Part of a small language model's weights: a variant of SOAP for these matrices.
Each number is 500 + 25 x the weight over its row's rms, rounded and kept within 0 to 999. Layers, rows and columns count from 0. Numbers have three digits each. The size before them is the row's rms in percent of the matrix's.

# layer 2 MLP down (transposed), 1152x320, rms 0.118, rows 558-644, columns 0-79
096:490502476528509539521485512482505476468549505484510536449516501525505492508467478470505450467509494523479490519540507553482493514517510516513504513481481477502462480472499488492505506496527457526460486476514539522542507515512513449514500516
104:471478532470528463470465459467447510499539482486515506513504495496491453543489543519529524483489511513470538475529464498501505552449486493491447502532492534526514497507482475459511533525532495477482509461508447487525493486494470521487467481
095:485520495552444501533507523444497526473474480518486514501533497525509509513507477488518470498489521533465431504514537454508517537539534502469536453537517507489464476524477523499481494533475461473495458512508459490534495490537494499480501561
100:542510544474484480527533506489495462450559472536474472448487524503505521487502549520477510499528491496535512521502502483500502472498493537498498502523487538519519508497490517553564469501452474492514482529508500533513497472494492528478498504
104:521453501552508524491471518516501471496461512467512503486531498468480534549504550472509491490465492508529518513508518527510478466511532484503494493472527516498475507443474511509499500477490475515500517494526499509441500477490506535542540547
088:487479457537482503465503512495494470502498453489505511499522497527544491569524524502523472506490480496464453540500501517478513513479525552469543503488510507499515529530462499522510515549444527487473494469524413502518513494486489476486513519
095:469508508505543530485529519451526532484540492499490489468522501487474487522531464519536496546490490499506495508545526478510448555477482511517490512479495490556475476496504509465491527473502534471488480514524495516465530497535493542424535542
094:490502497484519514473494450490491513485489493525483504510512489497540508517491471486542506463548526523522512495510508485456491470538510467496546473511501519516497500495515521503495511524526459480526495530474516530533496521461501543492508480
100:503520537436502488493506487492488491484474524482523483501495515557512520527505520526435535480518483509508485508491470467533570472524491463459542489484498533497497485510486498481502504505498500502517505443525509516502546500492496493512480517
099:482455474472504486540514485462527522515525481501520559499537515496526507472486503481492492516531525486480493460517495531511524484474506520459530471558510512513504511534477497496494461526489492538455558537473513513481514537512495473468513502
098:520489504499507484503543507469533549492469494517466479493491502489545510491468480493515487516483556501478546484506526507504503489497493523532492520454463522486530456500511526467526473484526495525504496497542472462512498499495459506509501491
112:507513503474505479542537485492496482509467570506480513493489470513489494467478484495499486454479517513540479499477501475506527484538504506478479449520487513459487475503471482502559478535515495495498504512492575519477473468475511503501466505
105:512463493456457492518471511568500454485528466507502475495505472475514489527531481499501480539457531518510475497444530539485553518512506496471502538538480466527484503457481514530561450453514528493500477493508525482484527515510522512500492488
104:489454518503534459521457483486521525508471480450533503486499526528480455478506521493529510492516515509490482504493475485480481509539536460524537528467505471501478490497521486526443457463502468486493502546519504508535491502477505566534465527
103:466533517509475495525474506550521537507504493457509472543500446469479516498511473488531517457508543500502535517500509494500491505467520514516513522533466513482501504470529488516536510545555507530473471432527489511496549477481520490512501504
093:504488507504525479511513503528501490531473509486464485512528507482487511518524523499487519495507476489472516460483481521481485515456498534519528480492505535541469501461507518514439538499462485514485464515487485488495513513489512476465531484
099:468536533473499486502486547488510497468501475515465577453498500550501463502479501469470501496504439482512521472479508491497483499570485527554494502485512534502458531487504527506484514550477487523475485504529487520477504530473535519483537494
110:547493504504522540505532547513515522500469511521526477503494485483495466491478501540481502517511442502519512492492462496475520542482504478433503484549509533487497476530498517493510511466494556513505545518490432465554515534522533524504528489
094:498501511532487462448523485480497506509470492514493518496493535532527497511523533524523500513522510492476503477473466487522505501558544510486476509516487526510455528521498515514486478502514523430493526492546475498500517500477505496518501523
098:489525534526460473450492518464537507518496467516494506482492505481535510482444489503529497532480504485538475483539483514482483507497465485520457537463478469537514485525509472507490484493463504485468530542506456494508471488510509532531516551
092:494519512501481513543467504479528492519499526547513512497494474527502466482563466459536499541543481534490497490485491531477483475523533526510524515511466492511490522527502489497496476510510483515462474540473485506545511494495514492524502503
103:519532485497526484449484467512467512504495531511501492470481517506523514473491480488476547488523484472519526467523500526542519543497517507518536467514462528518534518512522486459476515502428501463508486472511501536529510480488501460523525511
102:539505473529477505481514479537523506484481484482457488513475544522464546507519468497505485459523456537502479540471518515510512481448496502509487491482500515527505497541509514498524486478465477546479474513554519523481498498543515492488454489
107:481488538474522493498523510485518487482466483465537543514487471478512541488489526515476508490506505518461492487527528489513480500497470478560495477517478483474480534481503538499465464495485522486496497512510504481498500443490485491462484521
094:440520491434520496529508520491484497460532522466454497517535510536470501504468514458519523538547453481495519487502514488440537491498511529545496479464476516503526531479546528465488504499487525513491546502454508505467531498531501472517469509
104:517493457570485507505467527493521484521481484476547535522530469484509456526448455515465500475523471552497541476530535504500541474530498516481500462488507523490489528474479468528510541504495486486507541479523473498502508496515561508511511486
106:541454491492469459476525489479529517510522522525454502450549497492484471537492452536532511530485514489538500504501496532450513487505519505478484508519484475493509496476487507523503503504470497500494503463538492499461496499518484496516464541
098:510489530471521522426509513502503467506526516534534528519527528487497482473541546488507513541487484468485485488456486483480512512497479456495509467472469474518472515516490487551493528509547518506490492498480472520545491473492517507524505496
113:510487454503524508542485490489539504488516492525525498476480490510472469501533468521486481565474479515570502550474521489511533495481472459510453542503467494482522512497511493502490539514503504504551516494471486497506536504512509536483485487
105:492470456473509518469576513533477462500532553518491554488518474535496533456488523490529540473469500481490499507503562542528572495510504514515481552533518492496539519503518481479524497515470516516476455482496495490464490494518496500526545514
099:545491497497487485495513511471514487500553528541526524461485521548469495528494513483519513474532513526491507495525504480522518531509425471534454498488489477479541535468488505514442478491501513488539488518520494474507539474500547521497499462
098:521481483490489505525442540488514482461485520501546524507510535520492513533476524534514548490518502504512507510549520503517512495524478489472528495510488479503516492579528489534534487499488499508489506475533502547541462510499474517497453518
095:476490474502506489509512529557535514532481497547521518511501488485518488488550474490487498512486513472502456518523493516465492488506480587516491486476541524502466507475473499583468513521522497518461495515405494502498501511457507517438509490
103:499518508498546492535501501515528541520516511473536503489517505523510547502499495492504555510471535480544524504526486526502503495490519487516518459534530522538482508482497462521455514477499492492472462454478481511519521510494499472523495514
096:513513528513533501460471463460477482487524521498499479491493499549430523490530481481466499571499491475486485482454464525489506507504478515488484475466492496462512522491479519530514510505486514487504500515468522503517482528524530522516507515
104:492511501501505479517509543460505519441491469504494499499492523526424514472524533515494469498493501483483540510513499533514540519457490490544501535481490507512488441494456475493489524462542456495442524533517532509509504521475463446474509535
104:537507533499498515512458485489457527510514487533485460453467487549508464462466502502482518534471502530490514493493511496483470492501468559469464509503515531446545473472481524510509529478484483482462501493511493491527480497518503548507481519
093:494534468479507515502475521517538546493485486562516541495493503492482538477501474503566547536513491480527486497499500533499503512487490490455466541537498479521492476514483481486503472480484480534479487473514487493545472511504494510448460441
109:482503490472484500468491511540440476466492512453546539478545466479472497510529487550476459468492485508537520464524522466496512477535487481531558505530487505505513506463512467457490491543489514482553454515441517485514494505530532480551515499
099:519485460496471521486496522516558502575505453495500504525509509478467500493523492525538538482538479468522531480498474500461501489507516492502542535498509506535460489487541467528479509512531498549491483513520527513485505520515524550465485522
104:545504500509448525512458498495456515479530535514497503485469517521536502497481502497561524507494448485514468566506461507477489533459486529532500467500424546493515493510500509441536510525502513501453538519484485497564505531517495523505475470
108:512502477537441504534505552512505520550522501544461488505530478531523504485496455492498509538483511532514528487511490505517472463485488483525508510530473533484504483486579478486518472511527503485508535474493507547504515478502535486521452490
097:513517478535515498528465526494522516516527510498553495522469502502490501492542515522526483537499506483486508500507524512459503480497486562506479511497494519558474475499491512489529482536506527521534494482494503496527515479504495547506543494
109:480453463499519529528497523436489496507476483529527460505466510476505508513567524464510470506489508486496542500503466467504484487486490499502462564517544512507496470494491508502536502430507504515518480519450485518481474504486550522473505485
118:494518493542462528482522508503553510494497482504482543520476521490467502517446479489506456524483519497526463480468477493493486491446494455492527480497479486459518491506459491527487518491518524518512496455473497552504518488481520521491479495
085:483529505483450509493495493514510497463488537495457482483517498507513495514480529519506535491428539470535518471526468489484485475562474497482505480528531529497450532525514471478519490514485502514456495479465554522520499468467490516479485512
095:563503501518523499482536500543490471467512491513513494508470511541507477470473507499497500519511499498485472483480535518519481501463495520513480456538523510540491482580550527504489531454499486522552499451516489521492454509479529505508502511
103:506477556504505522461511447481520534488508479516549560493515476518491515462512514551495523498508505531489486517495479469482530514495511487496475490516473501485484513513446512492498504514473496533506470467551521554481468495503517489489519506
091:515504483502463496489481496469507468493533508548487507518530523503471542513509512487525503507526516531533498470498545489519486500482487472533560546528521518539505499522473455563479468498554456511446469512500507538529534496503512518537485500
100:493484525460510518473507545531488499497521542493468518498476526558486463482538494542482478494515463476491492504469543530515474486481498519516527507514483542485519518507490500465529500512463503494520493478526502522546491514499487479469466480
111:535536486495539519517509519503499495495518504463490509488512485494450520500494550497492486519537491513473472493459472484502518516500453473494525525501512485540487523527504521479477492465514484506552497464524503502502493497530446441459503466
099:455470517488466515508509538468473524481459471512513503457516482464483492471473524491471501524505489491487523485487523498538468512475513479529564532491505416514470525452462488502506536523451481496501470480485464522514531572498503524511522502
102:508479548516512508502451472503506529506512434544497490494494497469502516519499481477532475526485536509435502503495535446487503492492483487497511441526512441476512491502524488508512514538512486522478555496496466515436520493516503479515495540
094:482544501482512509524523509492488537487515528499527515503507559527482517497512481546499498462498490471473526469474510502489467482522486482513496511495501484489528528470509518505518514540518502503492514472547509490462496513520507510479537513
093:503519519502491494486484501456527471540478531514530477482484500502493479564501485538520501507502494508442501481508473546491498485523466522477478484477497502485490491508481489499466519560508485516495475550481481504510513495473466492476504482
112:515484488528502479501506487491501461484515493525464489492493510509507495463509538498544465507521493510493474512480537487494485505495528471497441494489449509508501510507476528496533500509525484447501522501501486453488479484542492479484505489
106:492481454537435505498487515464496519526512519498461509461473557518489497531482537479545485464509524484479525469501531485523504526500468518465482513459509451488539471490493518505484487535491531452551523507494479505508442545523500509524487569
095:521540536464488499468496463502507534483517524478497522534500521485515534509520510466502486523529486538502479508521458513456491515496465509485493483487528531503533543544498448504482534459504489501506471509450517501516481506496485489478497519
088:447490506498509492463512534510526500483482495538548467514464545497528481514530519491535517474535491493502504492494538478485521538500532531491499491553491516462493519514506535524522507499501488497460504480550511505553500520528528514517535506
110:513469501459504506514473477496502509487469485516478501484469478484510512472523532447506481439505487542568468515503451505497535495481518477498561533450520531507479479483522553532536492548495484523527522514496518491462501472515458466501536511
101:495531489490487468463553529529467472542541493494531500499467489493519505462499507515479530494498494505510505563536455510485510527497473496526551488518510484477503485503497503531461486507486479498462509469459497472517476482490567499527486485
095:507533503528441497504480499468543481528522516530501524485475563526503511542520506506486522513514456482488474515474491469516492530514520513465487491452501461516532487560497492525465492500474472504507501485501527500457506495562454480483523499
102:486519482507555489494513516504545490487480489522520495509512517456454513496552501521528472490493490497468434514500460475477504478484514498502544454486522477542449521551492461502483478533514479487484555529497502490492496498498493499509496484
111:476508493487526491493522496474537491551481508477514512449487478460481461502512512498469500541536480489497500510489524463474545510463487515499506490516511463552523497526487464459529505521501479462529466533492455487529529479503456483470515504
103:469512546498489479508504499516503470465497535499517474487463517507513511473464545500480535560470537521549510485538526531517484499519518454483479461496449482504534486494494515502491474506464506473511521497499519496503488482540480471452453498
095:493488499484547476469500493500498487495528529475449468472505497496506496492518479476442517531499505476535497518515496485507509514540459477493484496521530485519484507489483500499511505529511505533479499463518541530564547493500482439514518488
102:481500475481487525492499515465480490479489476483492572460534504509488508504519545502508497497517480505473496517492502511536517542476480514522464527480479497519511445490485501466559506500507494558496489501457464500509493461500517482498503510
103:502476524466513486484521536501496515508520482465512547498505532523506521507493502460453507486505501546436515537459449515551481441465528458491474534472491515486493504494498534496512484463461504481488574488454474476508517534495540503484537502
112:501479479495509483482563508492463507509472485523531501503506473463522459550496475477519459484480533516527522521496486507488511540461492504504435500505474464511525468483533508491460490508509488463538475475484517499514472489481527571480498467
088:539456518529484516518471473482484514475511513523502483528530489491530530514538469530482529523462527498516498517469548485480506520505520505482437433525488484511526544510536489488490514527546493448508524451530469477491533468524532473503467532
098:519520517490530465460509484504500497514487522492466486510499463533488524532534505514531523469510493493509549523513479495486531448524508507510542514545473467517480494473498509533534507470470474462478511498526508487519486490517525491512492489
102:508513499509474515533443489520492481533500516467487497572497552449542453480510471480499458493526503480510482524502494485492479461485488507504527484526472549498578498497520484526531509516461519464540515491476502512527506480485501518502527446
096:495452478496531456464483520499480502483462539494518493503461512407467464531476529488523463512492499504536474507514510501489460547507507497541496451482483511501501498453492481469543509510515546472507507484498507527490469523491484495436442486
114:516512541523514480512461440504507515511542534463493486480497509502490488475491474519538507457473484538514449472509489487522496505486507504528503503460521488491527531478477522516496480477507462523510499478483510515434455502510514525540534523
105:497522497441526521511476494506539549505502520478540496507446516515452527456505511510527495489442540508513507485480480457492501491512488480535500517512538522520505516479511489496505497495499487447489530477507531502473499483517515498493469550
104:519465501523506496494500507511487475496539502496525488534478516487432478527479482521492479469468473495508502535461508497502505477485503532523454517543524495475492441528495476545515466519528499481456503530536500511497511504498470494477493486
114:473536508462495511499502474463510526564467495532505470490549541490474552512509493510478482538528488513486520513496453482475463508513463502463520540504475517535503455466466500510519460503473517499505462488478525521515545491485502513500554504
103:482486503515519524531457494489513469506504520478488525501514518516520463498557505517503511466466544492521485478495512504525514521481541483499532490508509513491501478468522539493478475452448458465512454502513491525461462499489509499502536482
088:512497480513515490482482503555507508445481508545501475525480522474527468545507518462483471522469490499460487486472514519518529480485523469514503477458495530485523478504476492485527466519517528502514475489469512497517497506462512518517520463
106:496497540490476523439509522496464504515514497491541478511524510498470548537476516484509482484479462519525459467503487515532475505478493502499539487471523433459472524483510526491534505487505510504502512503475496505511457487487462478485482484
091:507537494491546507469488515562519491532496501522486510475490533505496491498549535528480493491509476489493521502521494481508460489504503539507497477479515508446459516557510535505472510475518520549501512532506491537508490488513496466530481470
098:510460516477531525486523498472480519439547534497549488490514497447502469530491489521488470452478473515487537485511506532498504478506523471492525486487534485487485485482510528493528509500484469531456529528518476481507456506486499490514510515
082:482470503507519493503481461495479494470542493539511475560487485476511508492509484508493472505477518488506483510517463488500477504540535491507532520480487515469475486523519523490496531515542494516463533507542474470563524490461488527492480486
095:513492458483527510522496525521496481490505496493509477445503538483455510506531467474451504486534472543541507517494486534467531475488507468493566534487532515538504499509456487504514484468498493488500533504530506517510500555481511500503465440
108:473495532502523527508490502497495533465531489514482467503475484495483508479531484477462474512494472486494453496501510495496500490506509502484521495530511535483500469518448513487523520460464500507508521485489492457512480509503458494565521489
105:511499496514531498492498491497426490499498500495533487507455501509478473451515506502487532515504532459479499516502479499503485533481490492520519504465570516504553490492449493492483488505459517476501470497499498480453518519529469511507475490
090:489517466505478490472504541497486492478464520524505504500520504501477488487510473519508514515537472526459483506499484509499551528508472468496473519474485476462478517532488555496512509484479508527504468513515518543495491518493528485477519492
# layer 2 MLP up, 1152x320, rms 0.124, rows 559-644, columns 0-79
107:480494477495501517522487493495518486522504509488485545501513480517467544501497484463537494481497490497492491505536500468442493484450472539485476558491509525489481485541512500519477541515518514503482499559493494499490487473524478449495517486
103:474497488484533487475525445526524534519489521504513488498512522474445493469477519477504468496502505499476526525474497492516527476478453511472529496477467504505535518505482507530538530496529508504531524529473477508458499522459477469505542500
102:467514517495515500473497482480513560507521469463504503465509526508535537498510477525528491445500536529528506502558494503464480515486490506526502533493474496472504517517546524538470486481482520463487502480542468541522471492525491448482502496
101:510504512477486474502510535550513526494522521507496474500482501506523529524471499511509520479517463512541502483519469505436551533482507535494523537532477473517512535504483530540508507505515460502472496500477486484479453480524527544525465493
096:536541531476539494542471529464486553465513508505460522517497514505508546425514512496461519528483518537507556494443447500497466525520502440484497531482490507503447439491507490510505487454519488496529511529463563494479500481542532565522481486
092:505532474531542512484466516500507498502435530534497488480499503480531517521509546531513522484516473523507510412465507507485568491570520493535509497511511499532538488507470491518513482493500500490507472482506551582549484476472505535541537490
096:521468517523496529490475475482502503482448474477511485493504525507508480475500497592488459483451533502512500478477530500474505540458468519532501522483488502540497473508501516475511524454465512511476535483511493501515514496509470501502489486
110:490485468518494508472520493483483494519520486494501536477480488472496482476528457452489513545472482473507454525545525517495477499510517486507490516483486499482545522500521479488521500483522479502470507502519508493475443492473479483514467511
099:504462476527491499469452485482508454467526473524446529487474490505520477496496509497531482514511525537498480559529503501504481430501496499470498504503462499501546461460437503451492495459498497496551497479506478503477486481492523487485463476
095:503465489515465522510497472517505457508510492514540508591489504516488499504531499517492516494469451494499493504497475514508522505535495462464518430491487511482491531498509527532481511520454480477547485476506493526481489537535474479517530479
109:486550503495507499540506498521525471498491498520500449474513471510540504470495535485487483510478475471474504500499492520485515526526463532521510508491483541484494526506461529515558501498516539475473534517529553478505544491491505479525520535
106:500514493508477509487513488463530515476516518491518457459513519486544523511525517461531526471539467517482574448531541460484493467558504473518511467499546534494507525492528468555502486496513484463541488513513496521522499497505522500527532492
097:534529513470484524519508472534471504530503476510514494471464530517491536534497501477517489506488486461514528490490523500438517549519493530497515466555522535541488506517519508525464460481526486521530498520502511493504525501520540489503483484
099:466487478486527516498506545472486483463510497525493497448485516492520495500499539486476465491500474490475503523482510516507565463509502509463506519507548486486485499513537451530490422488457552525521530523477528494526503502524513471542523452
099:479527472500467463513488521520475483497537540485490523486487491506497467470495481474521498442513489529509480485477552511538522491499518523456484524500488503510547520513476497523471478465497482518491501516506484506488443483537491464505528498
096:485473490490561486514463487539546498532513511549474494530458505489490514490543499501486451517496468514435497518491512483502483502480513509486479525502458525546499468513465501519514484524495498515490532492539490458543551473478508473505433491
107:478534510557492529474547488483489549487501498499533482484492500442550513549499492478497489485504512486477509462504490515459512479534538502543538502509470505503489491507532554500506508487480477495468489560539473463484495553511458489528493508
090:511481487478482510511449528504504533531474541501512559453491508492508504513519474501484528465476537472482529513503476531453489496477524447489485507502505554509490533499496490522512498478477507483493457535463456542490516490538483525475491499
097:507522453514513525520473517497507502502470489493490517492474514467523532495539467459528479511514462527484532511485493493516525486502486456500465487525520502492487458496471501474505458494520542477509495474473499483545513539486453458550526535
096:513477480515524484485498520549460468461502492497530488497477491479519481513496510509523501478464471473492487509527502539486508521521539475510494477531510488474500513457489550496463485531502452493519500445487474533444514521515465522489463500
097:450458461496522489515486546465506542485452487490436485549461512505539486473529487508499475533469524525506515496486477490493518494474476540462493481473534499465512472506507501432570495473556494536512515531518507509450501553537531512450470446
103:513463516490567506494505448492485455512475494489459522488468506475522503488490490475533509503480483479506517467488493474486496521466541497503477504450546493521507485520473465492504501500504510472497484473493515533474472513535554497493473502
107:491529481512486483501517481517523509517474533504447522495474446493507477469502464562499544497463500493499480502491507484484521476522512530506543535482508517533503489480465506494505475474536495490476473479494478465486477569530480517452503528
093:515487444514475514473498511469508433532514536483519467502474518533515502509507480431529506478519480476514461496514472523508510474538436509476468496520501502472499492524509527489464459504467509541516479493540525485533503476474495536490494480
106:456470519535532465460518498493493476488471517503447473485458467460490469469467509478511499450527507508479496486530480515484516486488524482456470494495525458500465474500497518493522481537539455524455472485527489508460484480484469510494466490
104:519486501527458441500478497513506491488516536493490488490481485503492496481478465489512503522503501550450518485510479484458522501537508462528485494458495514476503478474509524532522453536527486517460485487498501537494492476503493476473527478
097:502521522485498504497513455484465494474452564464523525532452498497464496515491506476479507508529481477506495469503493478471498449485493518496483504487516517510533538497548537476488485483511511496499506494496485518497500490459510489493506503
113:515457549515482528472502506530529493476489528485477436491458488515538471510481524494469503459518471505494507523524464464510487473545533474529468495500526499501483481509508500479459520469524507493464497494467516508495488536505504498497490509
102:509524501534506510520511484474542540497482471487501470511453477510506521508501521488453479471502513477483466479491473503471484515484500506501476449478500547484499534517486477484478501472472497483530501444533474505523545473518505497489520481
091:530436484504522525545524471528492504523475479476484490493527511477471455509489514526532494468500514475548499513504474495461515491473507480517525519528475531499463495519536469506522482487510493487463503512500495519495490489455455445516476551
098:541479539489498470478516499521534497496494522515510524506503488508486502528446519541498475469481439520481526488512485456497503536490546536502478490536539524481494447496488516508453512464531475519501464533528504488531543494513478447505523467
097:540514521504514486510452464499530532475538490506498491516467501468523507565507482493516518492523484503489527506479504491542491524544517486510458501492471479530492484472483512474536516485502480480507502501565554547503477494489494447555504519
090:529511482503463518550558538471475476530459478495519518490461528467493515511531481542491502481503471513503510509515488475502536526525513537549496511443507499479518509515502488505548485505489522519547530534476517493501491489486465510492465529
097:472473547536539523527506486513540524529504495510481513482524489443517464518509499532483467500537521477523498506517481485554514485516471488509486460502525522504518537455507444492521514502474487512493473518496451486494526535464503445478440491
093:533510465471550520486484508489498517493502507459495544490464506487539469492497489504511507501459489497491547482498530484480507509505499520560541516508489486508477518533515454504482454532515487514480524479485517446503537497503474451495475500
111:517537533477471547523481495473509526524504469513504500508499490518507470480507505465503482504500492478488479497503535478492472489500468513523549500484486525463536497453494507465497513535517480482457542519533487499489490466496490461502512491
095:503481496506509452474522511468491465511482526469492452525517489446497490517482474496516490481487544534474467514519519470484505480498509507591526495454468493488499468493519477491532467500512519463542488518501497511493496507479464506487528484
105:533474506517516499461540497488544520460532506519506458521513515502553526494476499476497508541508510520471498529551494501558497490492525475493468496483523479461491472484501475532460482496477492500512472563525468497457514463474479498512481507
092:497506482500473475486522483492431525484491512552502508521507501476479502522534515509492509504502484512495521453455475529514466478488450502514449490487524524500497479492479511528514496511491474493483488506474474478457500470493518501511472479
106:450532454549494508543477482461502532569530514509486519506472493506482482490517488491526477497491494503477491554514507521441511493450486522474468509513478498514493521521501514458464508519470458490526498483490501517525452510547481492483519514
103:525504528476477515495475519468514489499500545515473506500505435512513527479484509494523498470549501471525506479482477509492495479477508497506494454536466506490500507508510498518488468538496493527534466482564500488501489483485492538533483487
089:518514545476491520496508505497486527480506533502481470512528497503483505511472520477479550508482525543513514515494527520490504465491501473473468505492488503491517480532549466491521507511536488508463496499551515497489546521521503470509482497
112:530489513489497508475463493510482470527527468516509501474517519499502468504528455488482479469488513492513506490549555510493505497517503518522485522552522452506494496512522525513522489531512545504520503482508520493535483520497518533537470515
118:521546509508518483496493488486508546511475490516558497513509548515511540511516538460466507516499495447478522519464480524484472510510492519492490518457471540502567506491456441510486494528501496447498441507494455468482483492492450495448519491
089:524475518516520497516511503515485484531464480515551514520520517513494465492532505487510550508534486502491525523499497484520508447461481521529491508482491517531488480464487488513534498497498497509524479523524508493477508490529510525508488497
095:487448496528476532542501511436458496520483506505503534525469460473480516462529509517500467437471504462497516475502452500499516489529496465507515497493520512510520468493503480509493494494478481510484506535507442490530470509520487504463513490
105:524499481526513478502456519540482505526506518495496537496500549559510523528499499500505510511500536504523520539511500555525494487561493482490545520444498532513461467497513517500515510480506510453535510529471535474478508518483516540489469451
094:495494542495502512497539504502484543510473483491536487455501514500552500535493473483510483498455496470505493504464516541522504518503489509454455510491450515532503545507480505504501511519459531504517469501516486513460428503523444510489514490
122:512513497532524518509491522529506478505533523478541470497461474532492500500518479469491490475533470553458475489479488492525530485469572473511493525448520493490541500492479485512503503511473488506509478513501536505510500499534474476465497501
106:547461463496511511530494492507526520491539500483550521509508490527490514522480488541488547529489559532472482491474505524508471546499509533539453476535513532525471486507488478519470473487480512497443490508503507482529490512469527521491495532
114:455416517498535517517484439545506528442494498493534474533479491507461468460491509528515469487512509533496546508505512509492532506519463508470526447484512499523511568530478481496516481511496496499524517493459456536549524489482512532521499518
104:544564500500485516508494451465516549510492540539474475485493477503558447489531471474480518529512520491536516555475501499493522496513506560471484506488453508528482475479499507479471487507524507513516507490499500513489487473527457504489509529
094:521483523513513504582451536493460453505542474497491472508479523478481501503492420496512445487481510473458488477518518540500461518520484516500521528569480526507526450473519516519500524510448492537474483480475514517493507499520514481506502496
099:544482539458522480516500518508456500475489465498503470502565489493535488479505522473465493499469451503497545523470535477507513523511471474551490524474495474548502517498508513509504473424516520502494510468442488494454468474527525506498498496
101:529475549461515484494508507491504499501471464449490524475508498521517511537499498485471468501484523460506493513531491487456476447532475480482505473513453493498536489530504472523478504503521495483503517496494469575488496492534484473482532504
097:469481495505511509490500533511546456525512529484521497519512487503470503508488518481458490467502498546560533500500494483485486512473502467522489464544496497514540527485492482511488498513486472526490475514504519507516520485491459497468517521
101:519473490469579496516477528502490491490515521494493464505496506496484484500449501528498501498491468458510504479498535490531501425547504456461497508495491530515475476482486520562520490508482487496468555494546541476466520458487511523528474506
095:477499496472459516527503504483478484477534505503507519492507489488498523528502515484424517501484482499521494468507526490513554485517459470508493500438525507531460517520507507523535481511451493523483512497519501489501494509481480467491505523
104:479504475504519494548483508502518516486491501498507496463480514479538493445501488476516501474480489549504475443472506501495535472532519525559474491491507510523472488486475524487519476490542506545545530463527491449475478480483496463509482483
100:483450523489492489506504515483508483493504511491489463519472485506485470530509475514507464518494482522478477515467495491553518503461560553480517489536478511466475488538477468515471511492492482484530530528561514518486527551477480485463485524
093:480484474497502480482507484522493492486530494455495443520489532482500493495501532517506489507440488484488506502510547549559463544486500500507511483509520512488510522508490483494548463483507548513517478513491525510495506478523529527519491502
095:497496506485523521496523491498499530492522484497493535477535496551511537503533473510499509523513511501507491519487505481524483489433509503500470455529474523524433530475473511539488517517507484478520507481500501491486494538500490492455481545
090:468521476493475487495490470503501516496468456489525524490528506529514526487503519472546483552445565519501511459556487553481484458488477501470525515471519536499529524484492465480491519475475488497478501466562514490483470497540493546448534481
099:492440507467500499537523457527557515550510498515440455498443521498527512503511497528479500500520521521449451549506518488545493506534519524483492503497506513521512457511512501553456526487472500519476459514504498552481476497539489522532497517
092:498504500492474528460494509467486460480470525529491514477494495522486528460485475546537475490526468489487543462485533505492530465527533523488487541463465516507564517509513501489517502523502494505539504520491490477463499492532480501501505493
091:554475506510460499473490503494526503489518485447510474512508509539516482492535540484504536477515532488515502464532509529495492484504505476499455494478466488503448465533484516504479496472464476516522546511551453465537473503474515492506514481
097:498488510516504501492489528492531538475513480503513518517514521511497515477509515531486546535488510463474550481522562503520446461503498463502524539494524446517503501528548462482482478536485494477504473498515529518488466517487485524470503453
109:539493486497485518497444516495469566529502490473515498500508519535498531479482471533509502484516508500490452500496460529524527517483519504466497562526455484468487494512512521509515532489517530457480510512528528451506511504485487487518512521
101:471508472472527513482543515505495498516471472469505519494467519478488467513474481444506491487504501494465485487514514499531494476490490484518560494471484511470481470525475502476515472520451509560511492518481522498495487490495475490524500461
101:471521486481475525484453504500514508471498484479490464552500514487488486520509486515533499515508544512513503472514491460554486511480517460495458467501506493466505487542506495494502458525507567530551487536445504529494498484523479506534496531
099:499536521480476470510489504486517516487542515473491508526495506528463528487497506522525512499549515521523510472505543463504528465539520440516505482507504498488458479502486490470444518495494529494513516472505521477501473520507506451481493493
097:513525532498461492489486486493507505530456506511509493527498533528492538485537534491459520488520474499472515444511500481503542499477548504483512551548512521487517444459503487482516522536504528536483505525513508468505501511509490508519528490
101:498525525507495539506532536463503478522491550527494509484466493489470530536469483486541478490469528610490505501520466462502481504512501548530526491479486517496490487517519518498547505501544515539460524518498500486528469489523479514526515465
100:510500479485492517505480524492496516489450457527450534514497503497507459525517561504464467519537465549483514533465498554537465476531530429489503508520557529521509483473520532495519474529467475502485540512526521506536464546532492498478509462
097:528421429485505535508529493514471489489476506505522540510534478494489519488506481515491550521526511485507535500552517515504494514479500520479549514515517531451522476474517507498494512498548560482534537493510493537510483508558473525510489503
127:531525488504528529456495470492488530500494500483482516478516502512505414498522497475513453536482485462489521564532488495504516540504565510511537505496486502513494506490526498529497466505501521515557468507492484482515529498503470503506502517
095:481507520500471508491463495491494513503478508492514461512537509509489563516542516489541472508534569478491468498451467468473547491537497512540480515472464511472485488496502503463532517498501540446470468471505524493477465470472555498505529455
093:506506465494457502534508492496501501516481499514558530477490515538482494507518473478485501507490465498471510477526518501495492469524513512469501530519530493496526561499463503507459525557515477532497551509489456525482522505525541505488467498
106:520535491514515529513478491491540478523503494472514509466486507512523532531539551501520463501491517505467507492502486491473514521523465459506509503546493530462492523513527473563504515495487456484508475492539484516485471491475471478480497469
091:458524515517455504498484493535516523523516488498488481509491468494470514499510472507493469493484502470501552529515495535554478494500563509496496500494475518498542543549492515525449476471491482511494518459469491468509494489502484506481486490
103:525488521543469512477495518445525514506524476531549541561473528483520508481530516505528503478497510483451468533553489492508504484516549529499495509482533503476497524476519528519502502474492551489469508540510470439480506514458481499516494543
099:526495482493450501527498536502472489498459500486522492420489508539497501508497519475495516486495491483504526510466479518504513473492511489498434504511493511493523507461513536512483475545464505508480468501443540525466510494502491495519513476
099:489497492522484469514501478564517495519502509486501513459472498543527499520485534510504539509469481467510515464515471493491479501564521492526492468516490533507521525475508487492502482505506499511465481477513460513477489500481461506527454521
103:521489485491499516494501511498501486548483536481509503518515513486463516526499518532480495458490498554514531499529475486497524484492515532509501510443494493495504506540534501516505515511562496514500529480491519499470479516521501483490525518
099:481473482513516512526456509480537470504506466482444513521520470472546485555521524499463514492508474537521499519502491516489500525542507511539569513462505472505498497519484473478467513505501523510517442501527514533516455517498478477501476494
106:487525498519539514522517551503479475518507477467500486490482504508509542523520484447486458496506476476502441486488514506481513499494568476458497514474502463512508524492495485466517486489476503573547532510485523484494526502510493472526512485